{
  "d_model": 192,
  "d_mlp": 768,
  "norm": "rmsnorm",
  "norm_place": "pre",
  "norm_eps": 1e-05,
  "positions": "rope",
  "bias": "qkv",
  "tie_embeddings": true,
  "parallel_block": false,
  "beta1": 0.95,
  "schedule": "wsd",
  "decay_fraction": 0.884,
  "batch_tokens": [32768, 65536, 98304],
  "doc_mask": true
}
Each number is 50 + 15 x the weight over the matrix's rms, rounded and kept within 0 to 99. Layers, rows and columns count from 0.

# layer 2 MLP up, 768x192, rms 0.211, rows 200-254, columns 128-191
56 48 75 43 43 40 55 33 54 29 60 37 42 35 57 51 65 45 61 49 19 30 18 54 69 62 45 59 57 65 67 60 55 76 62 26 50 67 47 47 52 47 34 25 37 46 57 62 70 34 55 62 64 69 38 70 61 43 81 63 56 29 56 57
64 61 56 52 11 30 49 48 53 31 65 52 40 39 65 72 63 87 55 81 53 63 48 47 42 52 72 56 26 56 45 45 47 47 57 31 41 21 35 59 52 44 52 37 44 62 52 52 66 34 34 33 59 97 40 51 49 54 38 52 56 39 59 27
62 61 31 58 39 75 58 50 48 78 38 75 72 47 68 62 49 52 63 61 39 75 57 38 20 43 53 64 57 52 27 27 52 72 51 48 38 50 13 69 35 57 82 59 11 49 33 26 57 42 64 52 56 59 37 56 28 66 29 49 66 43 38 53
50 35 67 70 55 39 32 42 62 44 44 47 59 38 58 54 44 45 46 54 35 60 44 82 54 37 64 48 39 56 46 77 47 41 29 48 45 56 38 73 28 32 60 51 62 59 67 40 54 81 53 30 55 68 59 32 62 23 55 35 55 34 49 32
59 30 55 37 51 40 29 33 59 38 58 17 39 25 51 66 39 89 49 45 46 39 10 42 06 37 59 40 72 67 49 73 65 49 42 54 60 61 50 51 58 43 25 30 31 62 53 53 46 57 65 63 68 39 34 61 44 57 59 34 74 54 70 30
36 48 49 53 60 49 63 61 36 24 65 58 23 71 51 20 56 35 31 50 27 54 33 47 41 22 58 72 33 47 37 55 58 57 42 73 50 35 69 73 25 52 64 65 57 49 25 25 60 46 67 58 50 75 66 75 73 48 26 53 32 52 67 41
46 47 57 50 67 48 52 59 26 59 47 73 05 11 61 43 41 49 52 57 31 32 71 52 62 65 47 57 55 47 51 38 41 47 41 26 50 71 79 50 43 23 69 54 31 42 48 34 61 48 45 66 37 53 78 64 39 34 42 58 60 85 55 67
30 49 32 47 42 37 74 64 60 34 61 87 53 71 57 85 42 72 46 38 30 64 45 63 51 49 49 48 59 53 60 45 55 50 33 73 59 49 44 66 57 67 53 27 50 60 61 27 38 68 44 49 42 53 67 46 36 68 38 83 83 31 73 41
37 50 23 35 60 34 44 57 41 35 59 42 63 54 58 32 56 34 17 30 57 31 49 53 49 11 65 66 44 67 68 25 48 79 47 41 54 42 72 38 53 66 54 39 36 35 35 70 44 48 53 53 51 35 64 77 34 34 46 47 26 73 63 51
45 34 47 08 34 79 59 45 52 46 61 54 41 08 81 34 55 70 39 22 52 89 71 58 61 31 42 24 27 66 42 29 42 63 35 56 42 47 23 44 61 35 40 49 62 51 29 46 67 72 46 57 32 57 45 38 39 34 78 56 64 55 59 69
51 47 33 52 51 44 44 70 60 41 31 21 79 56 32 34 26 44 44 46 64 66 42 64 51 64 48 64 25 76 44 57 49 48 58 29 65 40 45 59 41 33 64 77 54 71 51 77 61 35 38 62 28 53 58 62 35 57 45 37 61 57 24 44
17 26 34 36 65 25 52 55 47 31 59 50 43 60 27 63 62 46 27 48 25 34 44 66 50 53 57 56 23 78 47 14 53 46 66 42 67 33 51 39 58 71 42 60 44 56 68 33 53 51 40 30 63 66 36 42 38 71 56 41 65 49 64 63
58 54 30 14 42 62 59 72 53 59 72 65 59 46 41 61 31 49 48 43 47 57 40 47 33 63 69 35 43 58 60 52 59 36 51 45 51 38 20 25 72 49 33 33 62 50 27 29 54 50 43 50 50 54 53 75 27 35 48 27 66 42 51 49
58 54 55 43 37 59 48 46 51 46 60 59 61 54 64 35 52 74 23 55 59 41 48 61 36 72 61 29 38 33 67 55 52 39 57 34 32 53 50 58 32 36 50 51 66 62 69 58 28 54 27 54 45 54 41 23 67 51 44 60 49 73 41 67
30 48 65 69 80 57 31 57 36 62 44 60 26 59 37 35 50 29 46 44 46 48 40 48 86 63 27 43 55 65 51 76 70 60 30 25 15 54 45 56 77 53 47 47 46 24 67 37 60 64 48 62 72 63 31 66 60 57 22 59 58 40 71 52
39 49 50 66 48 39 29 51 33 30 43 49 41 55 43 62 45 55 55 69 55 40 19 38 63 62 28 40 44 39 36 48 53 39 62 75 55 44 39 42 50 38 44 51 58 44 64 58 62 48 61 63 56 69 62 48 50 47 76 42 68 33 53 61
55 16 37 47 36 31 44 60 52 59 35 33 31 21 57 27 48 43 37 23 46 27 61 63 53 49 60 53 65 48 43 64 65 45 72 29 50 36 42 49 72 61 45 21 55 73 62 68 25 56 43 32 62 58 44 32 65 60 54 20 43 50 52 41
59 22 61 68 69 64 66 75 71 68 50 48 32 41 60 60 32 65 50 51 44 33 44 34 54 30 77 26 63 54 76 38 55 18 61 50 70 45 46 54 40 90 46 27 42 44 57 48 67 42 33 58 43 34 49 16 60 50 40 48 31 50 39 59
56 44 30 34 66 40 39 42 80 44 54 49 38 69 33 64 64 39 62 60 51 42 64 66 39 59 52 39 50 40 41 49 26 50 64 47 54 46 38 35 42 49 65 40 50 43 63 18 47 38 57 59 47 56 68 42 69 70 41 52 43 72 68 48
47 38 41 38 40 22 74 70 59 52 48 63 33 33 75 71 47 54 27 40 67 52 53 65 39 38 27 60 56 82 46 70 31 51 37 38 49 51 45 29 53 51 44 43 34 65 62 40 47 62 41 46 53 46 60 47 46 73 05 52 54 44 46 44
51 73 37 61 32 23 57 47 65 29 29 60 66 65 24 23 41 41 74 21 60 58 56 36 60 63 37 00 44 33 47 53 34 45 65 63 75 56 56 34 40 54 35 52 33 69 46 65 50 65 95 50 43 43 46 02 39 44 23 37 62 72 35 73
58 57 51 52 55 53 36 71 49 52 53 54 42 52 62 40 47 46 67 34 52 23 54 61 79 34 69 46 57 46 52 33 50 57 65 40 32 47 23 48 32 70 33 34 45 48 50 51 32 42 41 46 41 43 54 64 40 45 66 25 28 49 52 57
24 52 49 64 41 30 40 50 32 40 50 52 55 53 81 82 59 35 42 67 48 44 54 48 58 36 70 46 42 40 42 61 39 54 64 41 64 54 47 63 30 42 66 67 52 46 24 53 52 28 56 48 63 63 41 39 49 41 57 39 50 61 64 64
72 38 47 50 45 63 42 66 52 40 38 62 40 54 40 67 46 55 46 46 82 60 72 41 47 78 43 54 55 42 41 56 54 38 29 55 44 64 65 44 85 48 26 39 51 49 43 34 50 49 42 74 61 72 26 60 37 47 53 63 53 39 41 77
52 37 55 50 58 36 54 53 66 53 16 42 65 17 60 52 33 47 40 45 52 41 62 60 38 76 37 61 70 61 67 33 63 15 59 43 60 53 61 54 76 35 70 39 28 58 40 60 50 45 70 37 44 43 38 44 34 61 44 45 62 75 44 44
45 49 49 79 62 53 44 62 59 32 46 62 28 49 57 51 43 42 23 40 26 54 44 67 32 40 50 59 59 60 64 52 46 52 53 21 35 70 56 62 33 65 48 71 63 40 55 36 22 77 53 48 40 47 48 70 14 33 56 46 67 50 54 62
69 51 44 59 54 42 40 57 84 67 45 36 52 58 51 51 31 49 54 48 26 31 41 51 36 49 80 39 77 53 46 60 20 63 38 43 23 39 42 44 55 38 49 37 50 64 40 52 51 14 50 58 44 58 64 32 19 28 23 48 24 73 70 57
56 44 60 44 47 55 00 49 37 27 49 73 41 85 73 87 40 33 61 75 46 61 64 56 39 38 35 70 51 58 47 58 56 20 18 37 69 41 18 48 74 14 38 46 22 53 49 60 62 65 22 44 62 60 49 71 46 26 48 51 73 60 65 21
50 44 57 69 56 42 47 47 62 69 46 24 42 30 57 36 50 52 75 75 54 44 45 58 42 36 27 34 32 46 44 59 50 42 76 45 33 15 77 48 58 56 25 40 65 25 55 33 38 48 48 48 31 86 91 56 50 51 54 25 35 43 76 13
59 54 51 38 44 72 54 42 57 53 39 48 57 79 51 42 39 67 68 53 49 40 46 68 52 57 45 52 42 41 49 41 56 53 33 70 50 45 36 34 57 47 38 39 51 42 55 57 49 56 52 52 62 59 39 42 70 71 23 12 24 23 55 24
57 53 34 53 52 77 52 58 53 66 42 49 48 75 43 41 37 54 23 67 64 29 11 64 62 75 61 55 50 63 36 53 57 58 59 41 28 37 39 53 28 53 42 26 46 30 39 45 46 44 77 70 27 35 75 23 61 57 33 63 61 36 40 48
50 33 52 64 68 73 67 37 70 52 56 47 47 29 59 27 41 64 55 56 50 63 65 68 20 33 80 46 46 63 47 44 52 28 75 63 54 64 52 23 42 37 31 50 65 34 30 31 52 67 64 40 36 25 40 34 63 38 56 43 74 34 50 64
40 31 50 43 32 49 43 45 24 32 33 54 46 41 45 62 31 31 47 37 04 35 28 72 46 35 34 69 33 38 66 30 47 35 54 36 40 99 62 29 39 33 54 62 47 79 39 39 57 27 57 49 62 30 46 40 52 40 68 67 43 39 41 20
34 30 73 42 37 28 79 62 51 76 76 75 83 52 41 65 46 98 49 47 36 52 74 55 69 41 52 65 75 64 38 55 83 64 68 74 47 65 58 09 45 38 52 71 54 70 58 50 64 59 38 50 38 54 26 46 45 44 34 47 65 36 82 54
42 57 44 47 61 52 52 47 53 76 91 59 58 50 38 49 53 43 62 25 59 69 66 55 64 57 49 67 34 62 42 44 47 47 57 57 54 52 27 42 66 58 56 63 61 57 23 55 42 50 54 09 35 30 35 34 36 60 32 54 18 50 58 58
51 20 85 43 59 38 30 58 48 50 51 62 28 70 39 22 23 76 35 38 30 42 51 58 39 22 77 46 43 60 58 46 52 77 66 53 38 47 68 82 23 64 48 45 42 66 56 41 54 31 55 51 29 40 45 57 37 42 49 56 43 59 46 48
42 50 30 57 39 78 57 67 51 63 18 41 35 26 44 42 53 67 66 54 32 49 66 43 22 54 70 18 21 29 51 47 31 54 63 37 35 31 64 51 75 65 56 70 34 29 51 41 62 50 36 45 67 59 71 49 54 52 66 42 47 78 53 73
48 49 34 50 50 49 71 61 35 65 48 52 29 54 63 39 48 28 38 20 48 44 52 43 44 55 76 43 38 41 57 68 35 49 56 43 62 58 45 50 42 27 16 50 79 52 49 79 36 30 48 85 57 42 52 77 54 65 48 51 58 61 39 43
55 42 47 36 55 49 55 47 14 34 53 57 82 50 48 37 59 42 79 40 32 57 53 56 37 39 04 23 61 47 63 48 61 63 47 77 39 35 57 28 49 53 53 65 46 59 43 28 69 67 39 62 49 47 47 38 57 30 45 79 66 43 66 43
45 31 40 05 65 52 39 55 51 50 53 61 69 36 34 44 51 41 23 52 49 58 58 62 45 17 42 48 47 59 64 95 91 74 26 25 55 21 62 79 49 33 30 61 52 77 46 47 64 61 24 61 59 57 67 30 42 50 35 34 57 48 45 44
34 42 41 45 57 50 42 32 30 59 45 65 40 33 59 73 62 72 66 35 24 35 60 46 61 09 59 53 54 52 28 68 77 46 69 77 49 52 70 39 58 18 40 41 45 45 48 58 84 21 27 35 46 47 50 45 46 44 55 34 37 57 67 24
50 35 48 27 64 64 61 42 46 59 81 44 28 49 36 31 49 53 72 41 40 60 37 40 43 20 68 49 68 54 42 32 47 48 42 58 59 26 40 28 89 49 56 59 50 65 30 67 35 56 41 77 63 55 46 76 41 39 17 31 73 28 59 31
60 51 50 44 16 81 51 33 41 74 44 25 43 59 70 54 48 66 48 45 56 57 58 61 51 47 55 72 67 38 46 69 47 18 51 36 59 57 62 46 65 57 54 53 31 55 52 55 63 48 57 60 27 38 33 49 40 39 42 21 68 56 50 18
50 29 46 84 70 77 70 55 22 40 43 55 47 66 70 61 39 46 55 55 61 49 47 64 60 32 65 24 36 37 51 51 93 48 61 36 42 40 31 44 64 79 75 43 55 29 73 69 69 74 46 50 58 55 67 47 70 43 90 44 79 51 67 33
21 44 23 59 61 29 39 46 51 75 64 32 43 54 27 38 36 90 33 50 42 48 67 50 57 51 34 37 46 40 41 53 39 47 37 38 23 20 75 98 73 57 72 55 55 56 57 59 60 60 46 42 47 63 77 48 52 77 69 91 61 40 23 53
54 30 42 75 23 52 45 62 42 42 42 67 11 60 45 50 16 69 29 66 50 23 42 47 52 69 71 42 47 41 56 45 41 55 43 36 19 23 60 22 42 32 65 51 42 52 61 38 57 62 59 24 50 48 45 23 64 40 44 36 67 58 89 46
62 60 34 43 68 65 73 56 32 66 58 45 69 54 75 60 41 75 57 36 59 45 41 58 38 50 45 57 38 48 41 55 52 19 46 51 23 44 56 38 44 38 53 27 47 59 76 54 61 89 61 64 72 56 36 29 45 38 62 51 46 67 55 43
18 51 40 51 57 36 53 72 72 46 52 63 32 22 45 31 47 44 33 43 49 63 55 40 41 53 64 66 31 76 49 46 61 41 43 48 66 46 49 52 60 46 50 42 66 57 54 47 62 58 28 82 54 47 56 32 34 41 44 48 29 60 43 63
49 51 60 34 49 41 53 44 45 52 59 53 79 47 50 40 53 65 57 52 45 70 57 54 52 69 64 65 56 54 82 49 49 43 50 48 33 42 69 68 64 53 38 57 70 65 43 89 25 54 51 64 43 44 73 46 25 70 42 24 39 23 36 44
62 34 34 52 27 62 55 74 70 32 43 47 25 47 51 46 48 42 62 66 49 41 30 55 64 41 47 20 43 53 48 65 45 55 53 57 33 38 55 24 54 68 32 43 43 40 46 57 50 54 79 43 60 55 50 56 26 56 35 35 46 73 52 60
53 50 21 48 29 76 51 63 34 46 66 45 58 73 43 72 41 43 77 54 59 41 49 49 54 79 46 69 50 59 62 38 43 23 48 61 75 66 27 53 24 45 50 69 37 52 77 65 43 55 42 52 40 48 34 32 76 55 73 32 73 37 46 43
71 40 60 80 40 72 18 50 33 50 52 49 65 43 66 55 46 50 46 52 32 25 38 51 46 50 83 25 40 29 46 33 56 14 61 49 70 47 89 39 67 56 37 75 32 49 53 22 56 32 22 54 65 22 85 34 47 75 37 40 50 57 33 75
65 36 51 56 54 57 28 58 42 18 70 47 31 64 46 65 42 47 57 62 24 44 46 60 43 54 64 57 51 49 35 43 40 55 61 54 37 25 71 54 29 64 58 21 47 47 39 52 39 32 71 48 35 49 12 70 50 44 61 54 56 54 61 55
45 44 51 26 62 37 92 63 67 73 17 49 17 69 38 46 55 46 39 44 24 18 50 48 16 45 57 71 46 45 39 29 50 66 61 27 20 81 56 69 67 40 77 49 46 41 47 48 68 50 38 72 56 74 30 44 41 63 61 30 47 63 57 51
42 54 55 49 76 65 50 57 62 53 45 84 36 77 57 64 51 55 81 34 41 34 65 50 52 67 55 51 52 63 41 31 77 50 52 61 62 37 62 60 91 60 55 52 54 58 57 17 74 63 50 58 28 65 91 46 49 29 51 43 33 38 52 56
# layer 2 MLP down (transposed), 768x192, rms 0.206, rows 200-253, columns 128-191
59 48 40 85 45 47 69 37 47 25 41 59 58 50 42 60 47 31 61 47 18 59 44 29 44 73 49 27 33 60 59 66 29 64 47 51 75 49 68 47 42 26 27 69 61 56 42 48 44 56 57 48 84 57 61 57 51 71 54 43 57 34 38 49
30 36 39 51 76 38 68 63 73 37 51 46 73 55 26 19 45 11 48 73 62 43 65 43 38 65 74 20 69 31 54 35 57 43 58 59 44 35 55 43 55 22 29 33 85 42 57 42 35 43 45 43 56 51 60 35 45 52 47 59 56 38 54 61
26 50 73 26 44 57 23 69 67 35 65 62 70 30 78 48 58 60 75 51 72 22 32 50 49 26 58 41 56 52 62 37 24 70 30 63 14 31 04 58 63 58 57 41 57 57 53 44 58 50 64 23 10 48 47 36 06 41 39 54 55 52 43 61
82 49 62 27 40 38 65 23 25 60 64 31 57 47 50 53 79 68 48 46 57 51 50 28 53 48 49 21 40 51 57 74 29 62 33 26 45 45 48 37 66 38 74 78 53 18 59 37 51 91 76 28 67 23 59 31 48 63 54 44 58 53 41 55
47 67 49 59 40 60 24 47 65 29 49 52 62 71 73 63 49 32 11 50 50 50 50 55 56 40 59 47 62 53 79 26 36 34 69 39 54 27 65 57 26 40 39 65 58 55 35 31 57 47 54 64 37 51 76 47 35 56 36 56 70 56 38 31
45 42 20 52 33 41 51 50 37 66 50 49 58 46 51 40 51 38 74 56 65 21 75 50 72 79 39 56 69 24 35 31 68 35 51 48 51 58 32 46 45 66 50 61 34 60 37 55 39 34 54 50 40 34 52 58 39 27 68 37 50 49 28 43
62 35 42 54 68 38 40 46 53 49 38 66 38 67 79 52 47 56 40 58 45 63 53 50 51 32 70 37 36 49 52 33 44 76 62 24 41 32 81 61 48 39 66 67 47 41 46 56 62 40 46 61 60 54 31 89 47 28 55 64 58 65 55 59
63 62 55 53 42 44 53 37 72 42 50 60 33 48 56 51 51 35 66 39 47 54 66 54 22 40 54 47 39 59 48 46 45 44 43 50 57 60 48 48 56 65 14 31 60 51 52 57 42 44 56 90 60 37 58 40 37 61 41 47 51 44 49 32
54 51 39 80 66 56 30 49 30 63 66 72 53 56 43 49 29 53 22 56 70 69 52 43 45 63 71 24 76 58 61 56 26 48 72 42 42 41 52 65 41 59 15 67 54 51 34 68 55 48 56 50 74 33 54 25 43 73 35 65 67 62 45 78
40 53 82 36 36 55 65 33 32 64 81 49 57 56 32 65 51 72 64 47 56 17 56 74 46 56 41 56 60 37 53 55 38 36 58 41 30 83 92 30 55 53 27 89 51 39 63 36 54 37 79 41 75 53 40 68 67 56 29 54 37 49 37 43
61 47 36 51 47 49 55 58 36 58 50 54 51 48 60 65 61 33 25 35 21 51 61 46 57 92 51 03 21 37 39 38 59 36 10 24 60 50 79 52 55 58 53 54 35 34 76 53 80 49 65 22 60 75 51 46 62 52 28 81 73 49 58 46
73 63 67 41 39 64 34 56 63 26 80 49 61 49 43 45 38 69 11 37 59 52 50 63 44 30 61 39 61 48 44 50 37 56 68 52 07 47 44 65 36 10 39 36 34 38 41 82 55 47 28 53 32 30 68 50 65 59 32 37 31 39 78 29
42 45 60 29 43 56 37 54 69 52 62 47 48 50 37 48 34 55 44 62 46 71 46 59 77 41 45 41 28 52 42 41 52 37 52 69 42 51 34 48 49 43 68 69 42 61 57 63 48 40 66 70 51 66 50 67 51 32 49 44 57 68 50 56
43 52 46 45 70 74 58 46 45 62 39 24 16 54 36 16 26 42 56 47 49 56 53 33 26 45 44 38 56 62 47 50 44 49 34 43 41 52 60 31 45 44 23 53 63 39 51 48 26 60 57 47 85 41 50 34 48 40 60 36 51 59 44 50
48 27 47 32 54 47 56 67 54 41 69 24 33 69 92 36 42 31 59 54 36 78 55 36 36 49 59 38 55 60 39 42 33 82 24 61 34 44 52 47 51 48 32 64 43 19 57 63 67 34 38 82 42 32 69 19 51 72 43 43 53 51 39 44
38 33 38 59 43 47 59 37 48 44 46 64 64 30 70 36 30 43 65 55 36 39 40 65 90 56 74 40 54 56 56 54 63 56 64 45 48 33 61 79 50 55 64 51 34 48 38 37 39 32 60 48 41 35 66 51 65 42 20 67 38 74 50 55
62 49 57 52 81 58 69 67 65 43 49 41 52 42 55 39 46 52 54 50 52 66 68 67 74 78 46 58 37 51 44 41 62 64 74 49 63 43 34 56 71 51 76 47 46 46 04 51 41 27 29 50 60 23 49 55 70 50 39 37 48 45 69 44
64 43 59 40 40 77 62 81 62 53 48 37 60 57 38 59 44 73 30 43 36 48 48 71 35 51 67 57 71 61 59 57 33 41 48 63 53 77 66 37 49 50 21 57 52 40 82 18 24 48 53 82 39 24 55 35 44 57 42 52 48 61 37 56
66 49 38 37 53 15 63 67 16 53 75 50 46 59 40 44 47 78 54 56 64 45 45 43 72 40 60 44 66 54 63 39 63 50 34 67 32 64 52 71 43 60 45 30 22 57 56 50 42 39 40 47 64 58 44 41 70 29 45 49 23 32 51 91
42 58 49 61 52 46 66 19 32 55 68 52 38 50 70 51 28 54 23 25 37 56 59 29 30 36 73 47 13 63 69 44 53 74 50 55 44 27 45 58 42 45 84 33 61 47 25 37 11 53 72 55 59 52 55 19 51 43 31 41 58 48 60 31
42 73 75 28 59 46 66 43 49 70 79 55 43 38 28 18 32 61 60 43 44 54 21 66 33 65 33 59 59 47 51 72 45 16 43 40 72 26 72 46 22 33 59 24 42 51 49 64 54 76 73 43 24 52 80 41 35 77 37 50 59 52 47 64
81 63 73 56 32 38 63 48 67 42 56 41 50 58 45 53 60 19 51 39 74 60 47 60 36 42 50 29 68 17 61 60 11 46 55 34 60 31 38 28 36 28 44 14 55 38 40 69 19 53 64 54 42 52 50 31 40 37 34 46 35 61 49 47
33 35 49 36 53 39 52 48 54 60 55 13 89 43 42 55 51 33 50 47 46 55 50 61 62 58 47 59 64 31 17 31 70 59 51 47 37 64 62 72 38 60 43 49 47 53 48 48 55 17 44 55 81 54 56 44 71 70 36 66 51 61 45 47
40 26 87 63 41 59 42 43 61 66 80 45 29 40 60 80 38 49 31 81 77 17 76 25 63 52 45 71 61 59 31 53 51 46 57 40 32 58 48 26 55 56 40 61 45 55 47 22 47 51 28 54 60 63 37 18 49 28 28 59 21 81 31 52
60 99 35 67 40 45 50 30 29 53 46 57 42 36 57 56 55 47 65 79 68 57 63 34 32 78 31 38 66 53 34 56 81 63 41 38 58 48 49 40 43 33 71 54 47 63 45 51 24 76 51 41 50 59 65 54 31 67 86 57 36 54 61 60
42 58 46 45 41 50 36 43 53 70 50 43 64 48 47 77 00 43 56 31 56 41 46 30 62 58 40 27 46 69 67 59 52 48 20 67 63 38 49 34 58 67 48 42 50 36 36 40 70 23 42 43 61 14 50 53 38 50 49 38 54 57 60 86
67 72 46 39 71 77 25 34 20 44 86 59 60 50 59 50 64 45 59 34 53 41 59 50 40 56 71 54 20 71 48 54 40 48 45 38 50 43 36 71 53 42 26 43 43 80 39 52 52 56 34 53 24 43 40 30 47 67 59 73 62 59 71 70
58 60 55 52 49 82 38 72 55 49 54 55 67 35 62 51 74 46 37 57 34 82 60 62 57 47 53 52 75 42 47 45 64 45 25 43 64 19 68 48 39 37 36 55 31 45 40 30 43 88 29 56 42 52 37 74 77 69 64 15 70 55 34 52
40 88 29 69 40 68 44 52 58 47 48 45 51 54 04 25 42 72 42 34 54 56 79 36 56 28 49 68 47 42 71 67 27 34 60 33 43 62 40 50 49 39 28 55 70 39 47 73 58 59 52 55 32 55 51 70 69 79 32 49 55 66 35 38
65 46 50 44 76 38 37 31 48 45 63 50 55 40 46 32 53 66 44 71 45 68 43 53 68 38 49 49 43 63 41 44 26 77 31 46 38 45 42 57 37 50 63 54 50 58 77 73 50 42 44 52 48 60 76 37 31 87 38 25 46 41 66 71
66 37 40 42 50 28 48 69 54 30 53 46 58 54 47 39 37 63 55 47 33 51 46 32 58 59 39 61 73 23 58 67 44 52 55 66 43 74 25 43 68 20 40 59 51 59 31 60 73 77 45 58 54 34 50 28 58 64 61 37 61 47 57 50
36 53 52 27 69 14 67 59 57 46 66 28 57 58 49 25 50 40 56 48 52 12 70 53 18 18 83 63 53 51 46 48 38 72 73 42 51 59 33 51 48 63 50 35 51 17 53 41 66 46 44 57 38 71 34 38 58 51 37 20 44 51 69 49
36 39 62 56 62 57 26 56 31 26 71 37 30 31 52 17 43 30 81 70 43 37 51 46 84 44 46 40 56 57 72 59 51 53 72 66 38 41 57 42 43 43 41 30 70 50 35 47 51 41 46 57 60 69 77 38 35 42 63 53 65 57 40 37
58 51 57 32 36 49 28 60 24 29 49 47 20 52 53 47 21 63 30 63 64 67 48 44 62 39 54 54 43 54 54 42 47 62 36 43 66 66 42 59 34 40 68 42 64 68 63 57 54 36 49 57 28 43 54 49 37 52 35 27 46 56 68 38
47 33 77 42 38 53 78 30 52 67 43 22 45 37 49 68 30 53 19 60 46 43 36 60 68 51 56 27 55 51 52 54 34 36 25 36 70 62 53 43 49 50 65 52 52 48 50 46 62 45 45 67 51 66 72 31 58 41 39 38 70 44 29 57
71 47 71 66 41 56 40 30 47 33 35 54 59 53 25 57 40 71 50 28 11 33 27 28 15 40 65 53 50 53 48 61 34 49 34 40 51 73 33 76 54 30 26 25 62 59 57 87 64 50 50 48 47 41 28 38 41 63 56 49 31 53 49 58
42 43 62 39 42 38 62 64 50 67 18 47 54 51 40 64 89 61 53 39 27 52 68 47 68 28 36 10 46 24 60 41 60 41 44 59 29 60 22 18 33 40 31 66 54 30 60 36 41 45 43 73 51 53 84 60 16 07 69 27 32 40 31 47
63 51 51 70 66 71 18 65 40 68 37 58 33 36 50 39 64 42 53 35 69 54 62 74 23 70 54 56 66 59 31 55 44 37 48 49 53 77 20 66 65 55 46 65 50 38 79 57 58 22 49 59 47 48 46 76 38 50 34 62 48 70 56 54
66 40 64 50 42 35 30 57 65 60 48 36 48 44 57 22 59 44 66 57 55 55 39 58 57 43 14 52 45 26 59 50 65 18 59 45 72 45 79 24 58 55 41 49 44 33 53 41 61 47 69 55 73 47 37 28 54 34 36 56 67 42 50 37
35 54 49 54 42 49 60 78 40 29 47 56 74 55 57 44 44 67 40 37 28 22 48 45 59 61 49 67 71 47 14 75 48 47 58 39 45 68 34 24 31 36 25 57 63 46 56 45 75 61 22 45 54 42 38 54 43 40 48 51 34 75 09 39
37 45 54 56 52 65 66 63 71 63 44 38 72 78 43 43 44 59 50 73 52 75 34 32 37 33 75 65 76 26 75 64 29 55 69 52 55 53 44 50 80 31 99 65 38 39 47 50 29 18 52 51 52 44 67 34 31 69 61 48 53 50 61 44
77 74 70 51 36 43 21 48 62 60 36 58 40 50 39 53 46 56 69 61 55 54 54 52 31 25 20 39 55 42 50 65 52 51 57 37 73 75 54 60 50 53 61 48 73 43 66 62 45 60 46 75 56 49 40 46 56 50 51 29 72 75 59 38
67 57 64 36 67 60 49 37 50 47 48 91 46 44 36 66 39 23 65 51 44 59 65 35 42 34 55 39 43 43 39 28 65 69 61 59 19 60 74 66 39 42 43 60 26 61 58 43 46 64 61 31 48 58 53 41 34 61 35 44 73 55 43 42
55 28 66 46 54 38 14 50 36 43 36 66 60 87 38 56 47 31 69 58 52 78 40 19 22 19 37 30 55 59 58 42 23 42 45 58 58 86 69 89 70 83 31 71 51 51 48 25 44 42 59 20 36 40 79 84 41 61 52 39 35 40 48 59
44 41 57 39 63 24 21 53 49 18 71 48 66 85 44 62 60 70 30 47 66 36 49 34 59 54 70 35 54 61 59 40 43 64 49 36 41 63 42 46 65 62 13 46 46 91 34 51 45 35 21 54 46 28 40 56 45 62 10 28 54 55 62 60
72 78 56 55 57 18 48 31 52 61 76 52 57 38 60 44 55 54 28 32 45 55 61 39 57 61 48 12 54 55 55 51 37 51 59 35 30 62 54 44 52 62 51 35 47 77 33 63 52 28 26 46 61 65 40 63 44 54 21 51 70 38 48 25
45 48 36 39 61 49 59 53 35 34 87 23 30 58 63 42 54 71 74 63 44 49 38 43 56 51 50 42 56 30 51 46 50 23 65 20 39 40 59 38 62 54 44 50 63 57 19 65 51 63 44 58 51 65 48 40 55 39 49 70 55 19 71 64
27 49 63 74 45 40 34 58 47 50 50 48 63 52 51 42 49 59 48 74 69 46 49 23 79 60 53 42 40 55 60 37 38 52 57 70 44 29 65 50 50 55 49 51 40 36 52 36 43 64 34 43 54 80 41 62 60 51 49 73 55 60 44 37
58 58 41 62 43 47 41 86 43 61 48 62 20 63 55 28 45 50 47 47 46 45 45 25 25 34 58 71 50 47 33 51 45 53 26 42 47 46 49 20 40 63 38 54 65 55 65 44 66 41 49 46 69 45 45 51 32 32 28 59 60 48 49 81
34 46 63 61 46 34 43 35 61 47 23 67 43 59 34 52 37 45 38 46 47 43 57 43 47 50 62 54 55 56 57 63 46 46 48 70 84 54 49 55 46 25 64 42 45 62 52 43 30 70 40 31 52 61 53 54 25 74 46 55 54 36 31 43
54 62 59 47 52 47 61 45 63 66 60 51 51 54 76 48 75 41 71 45 60 38 56 59 42 55 25 39 54 53 33 57 39 52 52 43 58 46 48 57 34 44 54 39 60 53 41 55 21 23 47 62 09 53 75 40 61 30 44 46 47 43 37 35
41 53 54 29 69 42 54 24 66 45 65 49 45 55 65 55 88 33 61 51 74 53 58 73 71 58 62 47 66 37 24 40 60 30 61 53 42 32 30 30 73 56 53 41 55 55 33 49 67 35 61 80 50 40 65 73 52 74 11 47 60 69 46 37
25 72 56 54 48 46 16 48 38 35 38 55 59 54 59 45 50 46 58 47 66 56 27 63 63 17 55 72 50 38 34 59 58 58 73 49 54 57 23 54 69 33 71 22 54 34 43 74 49 98 56 37 65 37 41 42 25 69 59 49 62 52 45 64
26 55 63 75 53 40 25 53 63 99 63 47 70 54 45 45 64 61 52 57 79 74 39 47 53 48 70 29 70 39 65 43 54 60 55 28 69 66 42 64 43 58 64 82 46 29 50 59 40 36 51 56 32 59 33 87 40 59 60 06 33 27 46 36